{
  "n_head": 2,
  "head_dim": 32,
  "norm": "layernorm",
  "norm_place": "pre",
  "rope_fraction": 0.25,
  "tie_embeddings": false,
  "parallel_block": true,
  "init_std_up": 0.062,
  "decay_shape": "linear",
  "z_loss": 1e-05
}
Each number is 50 + 10 x the weight over the matrix's rms, rounded and kept within 0 to 99. Layers, rows and columns count from 0.

# layer 14 MLP up, 256x64, rms 0.606, rows 186-240, columns 0-63
54 63 48 59 51 42 37 41 32 47 63 41 39 64 46 51 40 62 53 41 46 53 44 37 47 58 60 66 57 39 50 39 46 45 67 50 35 56 42 44 52 36 58 60 63 45 40 46 63 37 70 39 54 61 74 54 48 55 61 49 50 35 43 39
45 39 53 43 38 29 67 63 33 36 60 42 43 52 52 43 63 51 57 51 50 54 52 52 21 64 53 60 60 49 27 55 41 31 49 58 50 46 40 53 48 62 50 68 51 61 53 59 70 32 47 41 53 65 56 60 50 39 58 63 58 44 45 41
50 44 42 46 49 56 61 45 45 52 41 48 51 57 56 58 52 63 34 53 60 60 30 59 41 48 47 47 62 49 62 52 33 38 40 61 35 62 57 51 48 52 57 48 70 41 47 43 61 61 49 54 41 56 45 39 44 33 37 45 54 43 51 34
46 44 47 46 34 60 44 53 69 40 31 32 60 48 54 51 39 52 42 38 49 59 51 37 61 57 47 32 47 44 51 74 45 39 45 59 55 59 44 51 56 59 55 37 58 61 49 54 55 54 38 45 55 25 59 61 43 60 37 40 46 58 66 37
63 53 52 51 55 47 45 53 53 37 63 40 50 52 39 59 65 53 53 49 53 63 70 47 39 43 49 42 33 33 58 69 34 59 53 45 42 42 33 50 54 64 48 47 44 53 54 51 51 40 48 55 55 56 55 57 67 41 44 39 55 49 56 53
49 50 56 47 60 57 49 46 36 48 78 41 30 46 60 47 46 40 62 32 55 44 35 24 67 48 72 59 64 53 57 40 53 51 49 51 69 48 42 62 71 53 52 50 64 39 38 40 35 42 40 51 54 57 49 55 55 63 52 45 58 56 59 52
28 54 44 39 43 54 53 21 32 66 54 57 47 64 36 47 48 43 47 41 48 58 48 53 46 87 63 57 50 60 54 49 53 34 56 63 51 32 45 51 44 60 58 58 77 46 38 55 38 45 49 42 50 37 58 40 57 51 50 42 49 69 61 35
32 41 33 41 35 50 38 52 58 60 47 47 50 46 33 49 31 64 32 57 65 46 48 50 47 37 59 64 46 52 46 71 44 52 39 50 40 54 58 45 76 44 57 56 49 40 56 50 41 61 42 43 58 65 64 56 53 67 46 53 43 47 52 53
35 69 47 59 42 49 57 51 46 66 40 47 51 47 52 64 44 48 38 52 63 50 58 57 55 31 53 45 51 42 50 67 52 45 35 23 41 54 51 48 51 50 52 46 38 43 62 55 37 44 58 51 47 44 52 49 53 64 40 72 60 40 43 58
58 56 57 36 64 38 43 43 31 48 67 39 57 64 36 49 60 57 39 60 42 54 41 52 43 68 43 53 48 40 33 44 34 54 50 50 47 64 43 56 44 33 34 37 48 53 49 64 49 58 46 64 52 31 37 50 48 39 45 40 45 51 65 60
60 64 43 38 39 49 62 47 44 71 41 61 57 52 38 43 47 50 57 36 63 65 49 50 43 53 62 23 47 50 60 37 49 39 67 33 54 42 49 51 41 55 42 44 25 44 44 55 55 39 50 52 56 64 60 60 45 58 54 40 52 33 41 43
44 40 58 36 36 63 48 43 54 70 39 44 48 44 59 47 40 52 33 34 62 35 48 48 60 57 67 43 36 41 46 67 48 62 47 33 53 63 52 66 36 47 61 55 39 57 44 30 52 41 64 64 47 60 45 30 51 54 51 26 58 62 34 39
24 54 63 60 49 57 49 55 40 56 57 55 51 49 44 32 53 23 48 35 56 39 48 56 53 62 38 61 47 42 65 67 47 58 51 55 43 56 51 32 39 72 48 65 57 57 50 63 47 43 59 44 60 69 60 64 50 54 51 48 54 59 53 43
44 63 40 54 48 40 53 33 67 53 47 58 48 46 49 39 53 56 33 63 60 57 50 49 58 52 53 61 63 70 58 49 41 63 47 50 50 61 43 55 44 56 60 45 36 56 44 37 70 70 61 54 44 46 49 40 51 41 54 51 53 31 66 39
35 34 59 55 41 50 41 51 52 65 46 40 43 49 46 72 56 43 49 59 66 48 48 58 55 56 54 45 69 49 67 53 42 36 51 58 46 68 37 55 54 54 56 52 36 45 51 61 46 56 54 49 51 68 29 44 54 58 51 32 34 44 52 62
50 68 64 55 58 40 46 33 45 72 75 52 68 45 56 59 49 55 54 66 56 51 67 29 42 39 65 65 36 60 50 51 32 52 49 51 54 48 41 58 39 43 34 41 56 31 39 24 59 53 41 54 71 42 45 52 44 56 51 54 62 36 46 50
52 49 49 42 56 39 49 50 53 53 45 65 43 42 27 41 61 60 47 61 55 43 60 38 50 56 41 52 63 38 61 39 62 42 65 47 54 38 56 56 47 53 59 59 60 57 35 34 56 42 36 35 65 38 57 29 45 46 51 59 65 47 54 20
55 54 46 63 61 60 50 30 46 69 32 40 52 55 54 54 59 60 50 62 47 44 41 50 56 51 59 59 68 54 56 43 29 57 45 41 37 59 55 58 65 43 43 50 49 57 35 48 56 21 68 43 45 55 50 55 43 45 56 39 51 64 49 40
35 56 45 50 27 51 24 31 44 51 34 62 55 52 39 46 62 68 58 38 33 42 46 52 46 60 76 49 52 54 61 63 48 42 57 64 43 44 39 64 54 52 44 50 44 51 36 44 52 39 61 48 68 51 53 49 37 64 64 62 43 48 56 59
50 49 58 45 44 51 53 40 40 58 64 46 56 39 51 56 47 53 56 64 52 56 48 48 36 33 52 38 53 50 34 48 32 41 45 54 57 84 57 43 64 60 45 62 63 78 45 52 50 36 67 47 41 47 32 46 42 38 51 63 59 58 47 51
53 42 57 39 43 77 43 50 58 66 55 47 58 62 33 34 46 40 56 48 53 44 49 41 50 49 54 60 42 71 50 57 30 48 43 52 59 64 53 46 45 68 55 41 65 52 39 55 63 66 46 43 50 56 34 43 43 46 43 42 64 41 40 55
55 53 67 28 40 51 66 52 37 43 55 43 42 46 61 21 37 25 51 52 42 58 44 48 47 64 64 54 46 38 53 52 41 37 51 59 46 68 57 51 56 42 37 52 38 60 46 60 66 39 42 51 63 67 40 48 59 49 50 55 43 43 53 41
58 40 60 59 55 40 43 52 18 51 67 55 39 63 46 58 37 44 62 75 44 56 54 44 40 38 53 45 54 55 48 49 66 45 43 61 60 60 47 69 46 45 42 41 51 56 40 62 45 54 49 45 45 63 43 49 56 55 71 53 60 28 44 40
61 72 45 59 42 62 33 45 47 42 56 68 46 44 34 36 28 50 43 34 37 46 53 50 53 50 29 62 34 58 59 54 47 38 44 44 61 55 56 45 51 57 51 57 61 53 32 37 43 43 48 42 44 55 54 58 39 54 37 50 46 50 53 25
44 52 50 42 51 49 68 42 25 68 52 36 42 36 61 63 59 44 45 63 46 50 52 61 53 54 54 45 37 52 30 67 68 69 33 56 46 45 41 55 35 62 64 40 59 39 56 54 42 40 61 54 52 52 47 62 47 55 64 45 51 38 52 44
41 56 68 43 62 57 42 66 35 49 48 35 66 32 60 40 48 53 37 61 33 50 50 56 41 48 50 48 57 62 40 31 43 47 52 56 55 46 49 61 31 62 54 44 52 45 39 58 39 79 66 45 43 45 54 58 55 52 55 51 57 37 45 48
37 46 50 51 53 48 50 47 34 35 46 50 72 39 52 55 75 59 56 36 47 61 47 48 56 49 65 69 66 44 63 69 56 43 52 43 52 55 54 65 42 62 40 46 39 54 32 51 40 35 51 62 62 63 49 57 47 32 53 54 55 45 43 35
53 54 61 37 56 56 44 48 31 54 51 54 38 42 48 26 50 57 32 45 41 43 73 46 52 50 48 58 31 47 49 41 46 37 38 58 30 58 43 52 54 38 64 32 35 45 40 53 41 49 45 58 49 59 53 57 35 42 52 43 37 37 53 37
50 74 65 48 36 60 44 54 39 37 47 48 54 51 46 41 61 29 43 57 62 55 61 62 47 50 63 42 56 50 50 41 32 62 34 50 46 51 60 40 59 71 52 60 62 55 74 52 50 43 59 46 53 60 53 56 41 51 49 60 50 39 60 56
59 33 36 53 56 63 54 41 34 55 38 70 41 58 52 48 56 61 49 55 47 42 56 44 53 57 56 39 36 46 46 56 46 42 57 51 43 65 50 40 61 56 40 48 52 44 61 41 71 34 40 54 52 53 42 52 64 63 54 52 36 50 45 46
40 53 65 31 56 66 57 55 39 55 51 57 47 66 59 39 54 46 16 61 65 43 54 38 53 59 67 37 62 62 41 52 48 47 49 44 62 49 41 52 39 44 43 41 51 42 38 50 44 51 45 66 50 43 65 65 58 56 44 52 40 36 43 55
36 53 56 37 37 54 38 48 51 55 66 51 45 32 53 56 39 54 44 67 35 67 59 50 44 56 47 29 57 54 57 54 38 38 52 59 59 42 48 51 50 59 27 64 66 39 40 49 57 30 40 48 41 56 58 57 52 39 64 53 53 44 38 43
42 39 53 53 58 80 60 44 48 48 39 52 51 32 42 63 60 36 58 49 44 45 42 47 64 58 41 65 56 40 27 54 52 50 42 48 46 52 44 51 42 50 69 65 52 54 49 48 79 41 37 41 35 52 45 80 41 50 49 48 51 52 67 42
43 42 57 61 48 51 70 43 27 51 50 52 41 29 64 63 42 44 66 51 50 44 53 29 48 58 44 46 49 57 51 74 74 57 47 52 46 66 66 58 48 53 49 42 39 51 57 50 67 53 67 41 57 74 74 66 48 47 31 64 62 47 58 52
42 41 21 46 63 62 43 39 43 66 50 60 48 49 50 42 50 38 47 32 61 44 57 49 43 56 42 61 57 52 59 60 68 56 52 47 57 53 39 53 75 52 54 54 54 42 36 54 57 46 37 52 56 55 40 62 61 45 22 65 46 50 58 75
58 52 55 64 50 41 52 40 48 54 38 41 57 45 54 42 44 71 64 36 56 76 62 44 40 42 56 34 39 64 60 45 45 30 45 60 37 58 71 64 49 68 55 59 78 45 47 39 44 45 56 56 44 47 44 49 54 56 50 50 45 48 29 37
42 30 48 37 42 61 62 43 50 63 53 47 48 61 46 59 63 56 55 60 49 63 46 33 59 54 50 59 55 58 58 64 56 27 50 57 48 51 27 48 57 49 37 44 58 63 46 73 57 74 51 45 52 55 48 34 52 55 55 51 65 50 51 45
68 55 68 49 61 60 59 29 40 49 64 61 54 53 51 35 42 52 40 60 39 52 59 47 70 49 55 52 55 41 43 44 45 53 45 38 72 41 65 46 62 54 72 48 51 52 50 44 54 44 32 46 69 54 44 32 45 53 68 44 57 51 52 37
58 44 47 54 28 69 55 53 41 44 38 63 38 47 54 44 64 39 44 36 65 36 38 50 44 51 52 50 46 52 54 42 42 36 47 55 39 65 67 50 63 62 60 69 46 60 49 43 51 54 43 56 66 40 44 56 50 47 34 60 54 52 51 52
43 38 55 52 59 59 42 50 51 59 59 38 50 52 38 48 49 44 44 38 28 42 52 39 56 66 41 45 44 37 70 64 28 71 35 55 43 57 38 54 44 49 51 57 39 57 70 55 54 63 55 41 52 49 48 41 41 46 56 39 43 44 83 53
64 45 57 57 47 54 47 53 68 39 70 56 35 58 54 61 55 48 40 62 35 37 56 44 55 54 60 70 44 48 48 46 23 29 48 44 62 55 46 60 53 47 49 56 32 51 48 42 47 48 56 41 46 56 61 46 38 63 54 49 45 54 49 58
42 32 54 30 53 78 60 35 55 42 44 51 54 42 43 44 57 45 51 55 50 44 39 32 49 74 40 52 46 50 41 55 63 45 74 44 53 50 52 56 45 57 46 55 39 42 55 50 35 56 52 36 51 41 54 52 50 53 40 43 45 23 41 44
67 38 38 51 35 57 56 57 55 62 54 52 49 57 63 30 44 49 44 49 48 53 43 74 48 45 41 50 48 45 30 69 36 45 65 75 44 34 52 55 42 66 30 62 59 49 55 52 53 59 66 65 60 57 57 39 51 65 57 53 56 47 64 25
38 62 29 29 53 55 43 50 48 68 51 47 50 32 46 54 28 46 65 50 53 55 39 40 42 52 31 53 53 62 29 47 36 54 76 59 45 58 55 57 47 61 55 56 70 54 54 64 40 51 44 53 51 51 64 46 52 57 45 60 51 52 57 48
49 50 47 58 38 54 43 49 54 50 65 47 40 65 26 31 37 46 45 50 53 50 45 48 46 45 39 58 57 57 43 48 40 41 58 29 64 41 37 43 58 65 39 42 46 52 57 43 65 40 44 66 49 37 33 48 29 48 64 47 41 48 58 55
53 48 51 48 58 59 46 36 47 69 62 65 55 51 56 59 48 50 47 50 50 47 47 42 39 54 49 53 53 68 39 48 57 54 43 45 54 66 34 44 63 60 52 62 44 68 21 48 61 44 66 61 55 47 52 52 35 64 61 74 50 48 56 48
54 50 53 59 59 67 52 36 60 57 53 39 51 34 41 47 32 48 64 47 50 62 53 49 45 54 54 34 31 48 48 56 39 39 52 49 46 51 40 45 25 54 62 54 62 37 57 46 41 46 58 46 66 45 54 43 39 63 62 55 29 49 46 52
51 57 47 55 32 50 50 45 65 54 47 54 64 57 55 46 59 47 43 44 74 56 37 56 54 52 38 43 60 48 65 59 16 52 50 41 55 56 51 52 32 59 27 56 52 76 49 60 64 49 55 46 55 64 53 50 40 49 44 44 52 48 63 37
59 43 71 45 41 58 59 33 43 58 50 39 42 51 53 46 60 55 52 45 49 63 61 46 61 74 54 44 53 37 49 36 31 40 62 44 38 55 50 49 47 53 43 52 50 70 53 40 36 55 61 57 54 50 45 43 42 44 36 58 40 34 59 53
75 38 46 52 46 35 71 53 39 52 50 50 67 52 51 37 48 57 43 41 46 61 40 33 48 33 24 45 58 35 59 41 40 44 39 66 50 50 57 61 52 56 50 62 39 40 46 67 59 34 38 62 58 51 34 46 65 53 59 28 41 51 54 43
39 60 58 56 44 39 61 37 49 85 55 53 47 57 71 58 57 47 49 38 46 39 41 55 52 54 51 34 60 33 66 36 47 45 57 53 61 49 29 63 41 48 44 56 50 37 54 60 59 54 50 45 32 48 44 61 38 50 54 43 43 41 58 61
31 48 47 57 37 59 60 61 37 69 60 52 61 43 44 54 44 47 37 72 46 41 51 48 44 57 51 47 59 60 50 39 42 63 23 66 49 48 44 51 43 60 49 48 50 46 45 52 48 41 62 33 54 51 44 51 60 35 58 75 54 38 48 41
34 45 57 61 40 45 50 43 50 60 43 56 60 42 41 45 57 56 32 52 60 45 45 50 35 60 44 55 61 50 46 51 68 46 52 43 29 47 40 57 53 62 47 58 39 50 65 64 49 63 58 41 50 67 83 41 44 52 66 75 56 56 55 56
46 63 55 70 38 45 60 40 51 68 23 51 36 52 62 39 56 45 37 41 55 69 29 54 50 45 45 31 57 70 38 47 53 34 39 52 40 34 45 55 66 56 42 46 45 55 41 67 48 48 55 67 39 44 46 58 57 55 60 53 37 50 55 37
50 47 46 60 41 58 39 67 36 51 50 53 49 42 49 46 59 56 40 31 43 51 62 54 47 46 50 54 57 31 58 53 51 48 57 50 63 65 55 58 50 47 48 51 37 51 52 46 52 58 59 54 41 66 41 23 39 60 42 62 76 50 35 41
# layer 14 MLP down (transposed), 256x64, rms 0.705, rows 186-239, columns 0-63
53 43 53 43 47 56 61 51 56 60 43 54 61 44 59 46 58 53 43 39 37 39 45 57 49 53 22 38 49 66 50 50 47 52 35 48 61 46 54 30 47 54 51 42 60 49 52 62 47 46 49 49 54 54 32 48 48 41 52 54 42 45 64 53
60 66 53 53 68 55 51 51 44 52 71 36 58 45 31 52 64 33 32 53 48 55 43 46 45 44 53 50 49 45 56 40 35 64 58 43 37 34 50 29 53 61 57 47 51 42 26 54 38 54 36 68 51 51 43 50 34 45 39 65 51 60 49 51
48 53 43 55 55 34 57 45 58 66 42 46 46 43 35 41 49 40 55 47 55 39 62 44 71 36 54 60 56 48 43 51 52 58 53 41 52 61 66 60 58 48 66 45 64 53 58 51 48 53 41 51 56 71 45 52 58 51 60 51 61 32 57 25
68 37 51 32 53 59 41 47 62 43 26 58 60 44 44 56 50 61 49 53 37 47 46 63 62 59 49 44 62 64 41 48 49 38 54 52 58 62 54 52 64 56 53 52 59 46 54 53 41 56 62 53 58 49 61 41 40 48 37 49 32 44 62 39
52 51 69 44 57 46 55 55 59 49 50 53 58 51 53 60 56 46 52 60 53 60 63 53 50 54 54 56 46 54 60 45 53 43 40 50 58 44 53 69 41 59 56 57 47 45 43 58 59 48 57 57 51 50 51 51 90 67 53 44 50 38 53 53
53 48 78 51 49 68 35 55 59 46 49 40 51 47 80 51 42 42 53 29 59 50 48 46 50 54 58 44 48 35 56 57 65 50 41 56 47 36 39 61 44 44 55 51 43 59 54 54 56 39 23 57 52 56 47 49 45 41 58 65 64 50 43 43
44 54 44 53 33 53 64 51 52 54 46 43 41 78 44 60 51 50 46 50 51 61 64 57 63 75 54 43 35 48 36 41 57 50 47 23 56 54 45 53 27 35 58 40 52 66 75 55 44 31 48 51 55 46 51 65 33 60 54 43 45 56 49 57
56 65 45 50 54 53 52 58 60 59 50 43 40 67 68 44 59 47 72 59 46 35 48 49 38 56 40 46 42 36 52 57 52 44 57 57 36 37 32 53 41 50 60 56 58 56 44 62 58 36 48 55 43 49 37 27 55 43 43 57 58 48 37 36
48 65 38 54 59 35 65 47 74 56 50 51 57 49 64 58 51 53 53 33 38 52 43 42 46 42 56 62 57 51 39 55 54 62 57 50 48 35 37 61 49 64 43 40 34 49 66 67 43 41 56 53 24 41 44 31 72 42 62 64 46 59 43 49
50 45 46 58 56 35 43 39 50 61 56 67 53 55 56 61 48 64 40 59 42 54 53 32 41 55 38 45 52 44 53 51 49 49 36 60 58 58 54 43 50 41 38 52 46 46 42 64 64 43 47 53 39 56 50 50 60 29 43 31 46 46 45 60
64 41 48 51 58 53 51 37 74 53 37 46 54 53 71 50 71 63 61 36 32 52 62 62 49 25 34 40 57 40 58 50 37 57 41 59 55 41 51 67 52 41 56 63 56 67 48 66 50 41 58 48 55 40 64 45 55 38 27 48 54 74 51 60
49 59 32 63 51 38 59 67 39 51 41 52 54 52 41 57 62 45 39 83 50 59 44 61 49 62 39 74 56 48 50 42 45 38 45 59 63 42 31 49 32 49 65 54 52 61 54 35 56 34 64 44 41 34 40 52 54 43 49 18 38 44 35 58
42 49 47 35 43 58 49 57 84 57 42 57 38 40 43 57 39 62 36 53 49 59 46 44 51 63 39 40 44 36 44 49 52 35 49 52 59 52 46 64 51 50 39 41 53 32 50 39 62 58 55 59 62 50 48 59 53 48 48 34 44 47 51 40
67 52 47 45 44 60 47 51 43 46 53 54 52 50 36 57 57 43 43 48 47 62 53 54 51 54 44 44 38 50 44 49 48 50 50 31 53 71 66 31 40 59 58 49 62 53 49 53 48 43 45 53 64 50 47 60 40 49 55 48 46 62 54 60
58 54 51 42 57 48 45 31 57 56 73 52 49 44 47 54 43 54 54 34 47 47 49 51 26 57 60 50 56 56 39 67 50 56 55 34 54 45 47 35 50 55 35 35 42 44 32 44 46 60 65 37 53 64 45 50 65 58 55 35 52 62 46 56
45 51 48 47 47 50 32 32 46 38 51 63 58 44 50 40 44 46 39 63 56 43 40 49 70 59 55 45 62 49 55 44 42 37 40 41 62 30 51 51 67 75 47 45 45 48 55 58 48 68 53 23 50 54 25 67 46 63 36 51 50 63 37 53
53 53 46 43 33 57 41 61 56 34 43 57 51 55 55 57 48 61 46 54 58 46 59 57 53 51 54 58 63 53 39 47 45 58 65 53 39 51 44 47 54 22 54 50 38 45 73 56 60 55 63 53 58 50 46 59 71 38 40 65 40 62 47 59
48 28 42 55 68 48 12 42 64 47 52 44 38 39 49 44 40 34 63 44 47 43 54 55 36 39 55 61 45 63 54 58 40 44 49 46 63 58 62 57 35 45 65 49 64 35 54 55 59 44 31 48 64 39 45 36 44 46 54 66 67 51 57 65
66 42 71 55 35 26 43 48 57 57 55 50 32 24 53 54 43 56 53 29 56 61 62 40 60 39 35 49 43 39 33 49 57 39 46 50 51 33 62 59 57 61 39 43 60 56 77 49 58 58 37 37 60 35 70 27 40 23 52 73 64 51 35 48
44 43 66 54 53 34 42 53 54 56 53 44 53 51 55 62 52 27 44 54 50 40 32 53 52 37 44 51 42 56 57 41 59 54 43 36 50 58 58 12 69 61 49 51 55 79 49 52 47 48 47 45 68 50 42 43 34 44 34 55 58 45 45 40
49 31 52 61 52 51 53 48 49 65 36 40 40 58 40 35 32 58 45 39 36 37 81 61 56 42 48 52 61 61 63 44 56 64 47 44 35 46 65 43 49 33 58 43 51 39 54 54 48 53 36 55 57 59 34 50 41 56 21 55 45 59 47 52
46 44 36 35 47 42 40 58 39 65 50 59 56 47 46 55 50 63 48 39 49 56 53 64 37 53 51 61 52 57 39 75 43 40 36 45 44 56 69 50 50 41 34 64 54 34 41 49 48 49 43 58 69 49 49 41 76 35 58 63 52 56 42 63
50 44 72 28 59 46 59 52 44 51 64 53 36 34 40 47 53 47 48 59 55 56 40 54 45 45 48 56 36 43 57 66 38 47 43 42 54 44 40 18 55 45 46 52 64 73 46 35 49 46 65 55 53 52 50 53 53 56 32 57 50 49 53 68
65 40 44 60 58 48 48 53 75 51 48 58 46 56 59 47 55 53 34 44 48 63 55 50 51 55 49 48 46 61 48 58 59 63 43 60 70 53 39 44 46 60 72 29 61 44 52 40 57 68 55 36 43 40 40 35 46 37 51 54 40 78 54 58
60 55 52 43 52 51 29 69 65 51 52 68 57 69 36 51 51 45 59 58 35 34 65 47 62 53 36 58 52 32 60 64 42 59 35 64 55 39 54 48 63 53 48 58 45 48 50 47 40 57 66 46 54 49 54 50 56 33 53 32 30 37 56 43
46 44 56 34 43 45 41 35 51 67 45 49 65 54 65 49 38 59 44 50 49 59 46 50 79 44 64 36 62 58 48 47 64 50 78 62 37 38 61 70 48 45 50 36 50 53 37 45 72 49 52 60 52 44 29 53 59 60 62 45 46 51 47 48
53 51 40 64 69 44 52 53 73 57 58 49 41 65 30 39 44 61 62 65 50 39 55 55 60 44 65 55 47 58 40 36 61 36 44 67 63 73 52 64 61 57 54 64 60 65 61 43 34 44 50 35 63 58 50 49 53 42 47 52 66 53 57 56
45 52 51 64 67 44 65 60 63 52 54 49 64 49 42 57 53 48 44 45 49 47 49 50 48 50 50 54 45 64 46 31 43 55 69 48 59 51 57 70 53 54 48 56 44 57 60 49 56 67 47 42 49 45 56 58 32 44 64 42 29 55 57 39
57 37 42 45 67 59 51 57 54 56 53 60 38 62 40 49 46 53 69 51 50 46 38 50 49 64 53 52 50 57 54 58 58 29 59 61 46 57 52 68 44 49 50 45 50 55 50 49 49 60 54 54 65 48 26 50 48 67 42 50 43 51 55 48
62 47 50 58 45 51 61 51 41 49 53 48 36 58 52 52 62 71 54 54 58 46 37 28 56 51 56 50 46 66 42 28 54 48 44 31 55 69 45 69 75 52 45 41 41 45 46 47 49 50 37 48 56 48 58 50 50 54 39 44 54 63 53 40
41 40 41 82 46 32 44 37 60 57 46 42 40 48 57 41 52 40 49 62 50 41 48 49 44 54 46 58 61 41 61 56 52 66 78 36 50 50 55 59 32 37 53 48 50 50 45 29 44 67 39 49 57 45 58 48 70 56 42 34 53 59 60 63
43 59 41 62 62 58 45 61 41 42 31 45 48 60 59 45 54 43 65 58 56 61 52 57 59 46 47 57 47 63 49 37 57 67 55 54 46 55 49 49 47 59 47 53 50 56 58 57 81 48 52 45 46 45 44 51 29 63 41 59 42 52 63 52
75 28 60 52 54 63 34 52 40 54 36 59 44 56 55 41 39 53 58 60 51 45 57 43 51 54 55 55 41 37 40 44 51 48 37 66 72 54 59 40 42 56 47 45 44 54 57 73 69 37 39 32 53 76 62 41 39 57 52 32 33 60 42 53
50 46 51 37 50 54 47 62 43 55 26 50 51 59 53 41 44 36 47 61 28 43 40 32 66 36 53 43 52 42 48 57 61 48 33 72 38 79 40 49 56 24 43 46 30 46 48 57 55 60 68 40 40 51 32 55 54 43 50 49 39 62 49 62
53 48 44 52 45 48 45 54 32 57 49 47 44 53 51 50 49 63 49 45 37 46 68 53 53 56 53 56 47 45 46 44 52 51 57 62 60 50 47 33 51 56 49 40 44 61 52 58 53 52 52 76 65 48 56 48 58 39 63 31 58 47 40 39
35 53 52 63 48 41 42 48 45 45 59 46 67 44 41 69 43 64 64 35 48 40 32 62 55 47 43 56 53 45 51 56 29 38 77 57 51 42 49 55 34 55 59 61 37 57 49 64 63 51 42 65 37 62 62 36 47 46 48 52 47 33 43 41
52 58 56 53 56 49 48 51 55 44 57 55 54 55 62 42 50 32 49 48 54 53 59 52 37 60 39 58 43 51 44 46 43 69 39 56 45 55 59 47 46 56 59 37 54 41 56 35 53 39 56 69 38 48 57 63 33 44 43 42 47 45 60 55
42 52 33 55 31 48 44 53 67 59 25 51 47 46 55 60 62 52 49 52 56 42 51 60 32 54 66 59 48 45 56 64 52 51 44 49 42 47 33 45 70 55 47 58 40 38 41 72 47 53 54 68 28 58 64 58 54 53 51 60 52 41 51 39
51 57 41 46 49 43 48 65 59 42 37 60 43 36 51 38 46 49 53 34 40 67 50 62 60 56 32 42 43 44 54 43 63 48 68 44 29 52 61 48 60 61 38 56 71 41 67 58 52 61 47 49 57 31 65 64 61 79 38 54 61 47 40 47
43 87 62 63 48 52 40 54 45 26 45 36 74 50 44 51 49 37 51 53 53 56 60 60 49 53 65 37 57 53 54 46 49 35 63 52 47 55 63 54 39 52 53 61 53 29 56 45 48 67 38 57 42 51 47 47 51 41 64 61 58 70 35 36
50 40 59 36 39 49 56 37 47 66 48 56 70 69 47 47 50 69 42 42 38 31 44 41 48 64 71 49 56 48 49 39 48 43 52 55 58 55 48 29 36 56 54 47 39 52 45 48 40 58 44 65 60 53 56 66 70 41 28 44 39 47 52 48
33 66 65 45 62 47 54 50 44 41 52 25 38 46 44 64 35 48 22 50 39 49 54 48 45 54 49 48 57 48 34 53 38 60 65 54 56 50 47 47 48 44 53 31 41 52 58 40 57 64 47 45 41 56 47 54 48 49 49 31 56 52 61 68
31 54 54 36 51 44 28 33 64 48 66 51 40 62 46 51 45 35 76 46 66 38 48 38 37 57 47 54 44 39 52 67 52 54 51 63 38 47 38 37 55 48 39 42 57 45 46 49 27 48 66 59 52 42 47 72 72 52 47 34 62 42 65 36
40 46 45 69 61 43 50 49 38 47 49 44 53 51 43 55 58 32 42 63 23 52 60 40 44 30 47 48 62 63 51 51 71 50 68 60 52 45 53 48 45 43 68 60 52 56 40 60 52 38 62 48 46 44 52 51 53 61 44 68 61 53 50 54
58 50 54 26 59 52 57 56 58 46 54 54 58 35 41 53 67 47 43 43 61 55 51 35 54 45 51 49 50 42 47 51 61 52 50 48 28 55 52 53 57 55 64 49 28 57 48 57 44 50 62 62 43 37 33 53 40 51 63 59 49 68 53 58
57 67 54 57 29 37 64 47 63 51 51 34 52 70 73 34 62 59 55 72 45 57 40 49 53 44 44 41 30 39 69 50 56 54 62 47 68 50 59 87 50 45 64 57 16 44 50 51 47 38 44 25 64 34 47 31 37 69 40 57 39 64 55 58
60 66 22 53 38 53 50 61 48 44 43 60 68 62 41 53 42 56 50 49 48 51 50 37 56 45 50 62 46 53 35 56 47 49 45 72 41 62 35 49 60 42 50 53 49 73 47 55 31 58 43 56 43 60 41 58 43 43 52 66 56 49 58 63
44 71 66 59 41 35 50 45 65 60 53 47 41 49 34 42 59 49 55 38 40 47 51 45 57 51 41 55 51 59 39 43 45 60 45 45 32 34 37 46 58 42 53 52 63 58 44 64 36 46 67 35 76 53 62 43 45 60 59 55 57 45 39 46
54 45 54 45 42 49 49 45 56 41 39 53 43 49 48 58 35 57 48 53 44 51 44 55 44 77 54 47 61 60 53 40 57 44 53 62 70 62 48 48 49 39 38 36 50 45 59 46 72 55 54 48 50 58 60 52 58 44 59 50 48 48 54 33
53 56 39 50 62 56 52 42 46 18 41 45 54 55 58 30 67 42 57 56 49 44 46 47 41 24 53 54 42 49 38 50 35 54 41 58 58 63 45 42 53 37 25 68 48 47 69 47 59 61 54 54 41 33 51 62 44 75 65 51 34 46 68 38
57 44 38 61 56 37 47 62 71 44 34 64 58 40 47 53 60 39 45 44 65 41 47 58 55 54 41 58 54 47 37 60 59 38 47 36 37 58 55 57 34 43 49 49 60 43 40 65 60 63 35 30 38 56 68 32 48 37 37 55 53 51 46 57
47 63 49 51 52 33 40 42 43 59 39 59 42 42 45 41 46 49 63 54 53 54 46 37 61 69 49 49 59 47 42 41 40 44 51 59 39 55 57 47 61 58 43 45 56 44 49 66 40 46 51 30 27 60 48 56 56 55 62 67 53 50 47 35
28 59 75 73 33 39 57 39 57 47 56 47 61 48 60 34 50 49 63 65 50 59 55 42 38 46 54 65 40 45 59 79 38 51 45 50 42 54 41 59 53 35 51 55 68 57 43 48 44 51 60 57 53 40 47 54 35 50 42 40 52 38 40 57
24 55 46 56 59 47 53 27 44 49 51 61 31 46 47 59 52 38 36 54 49 42 50 64 60 34 55 43 65 57 71 69 49 43 53 63 36 51 46 69 53 59 23 42 53 41 62 55 45 58 42 53 42 38 44 37 64 59 51 59 55 52 44 41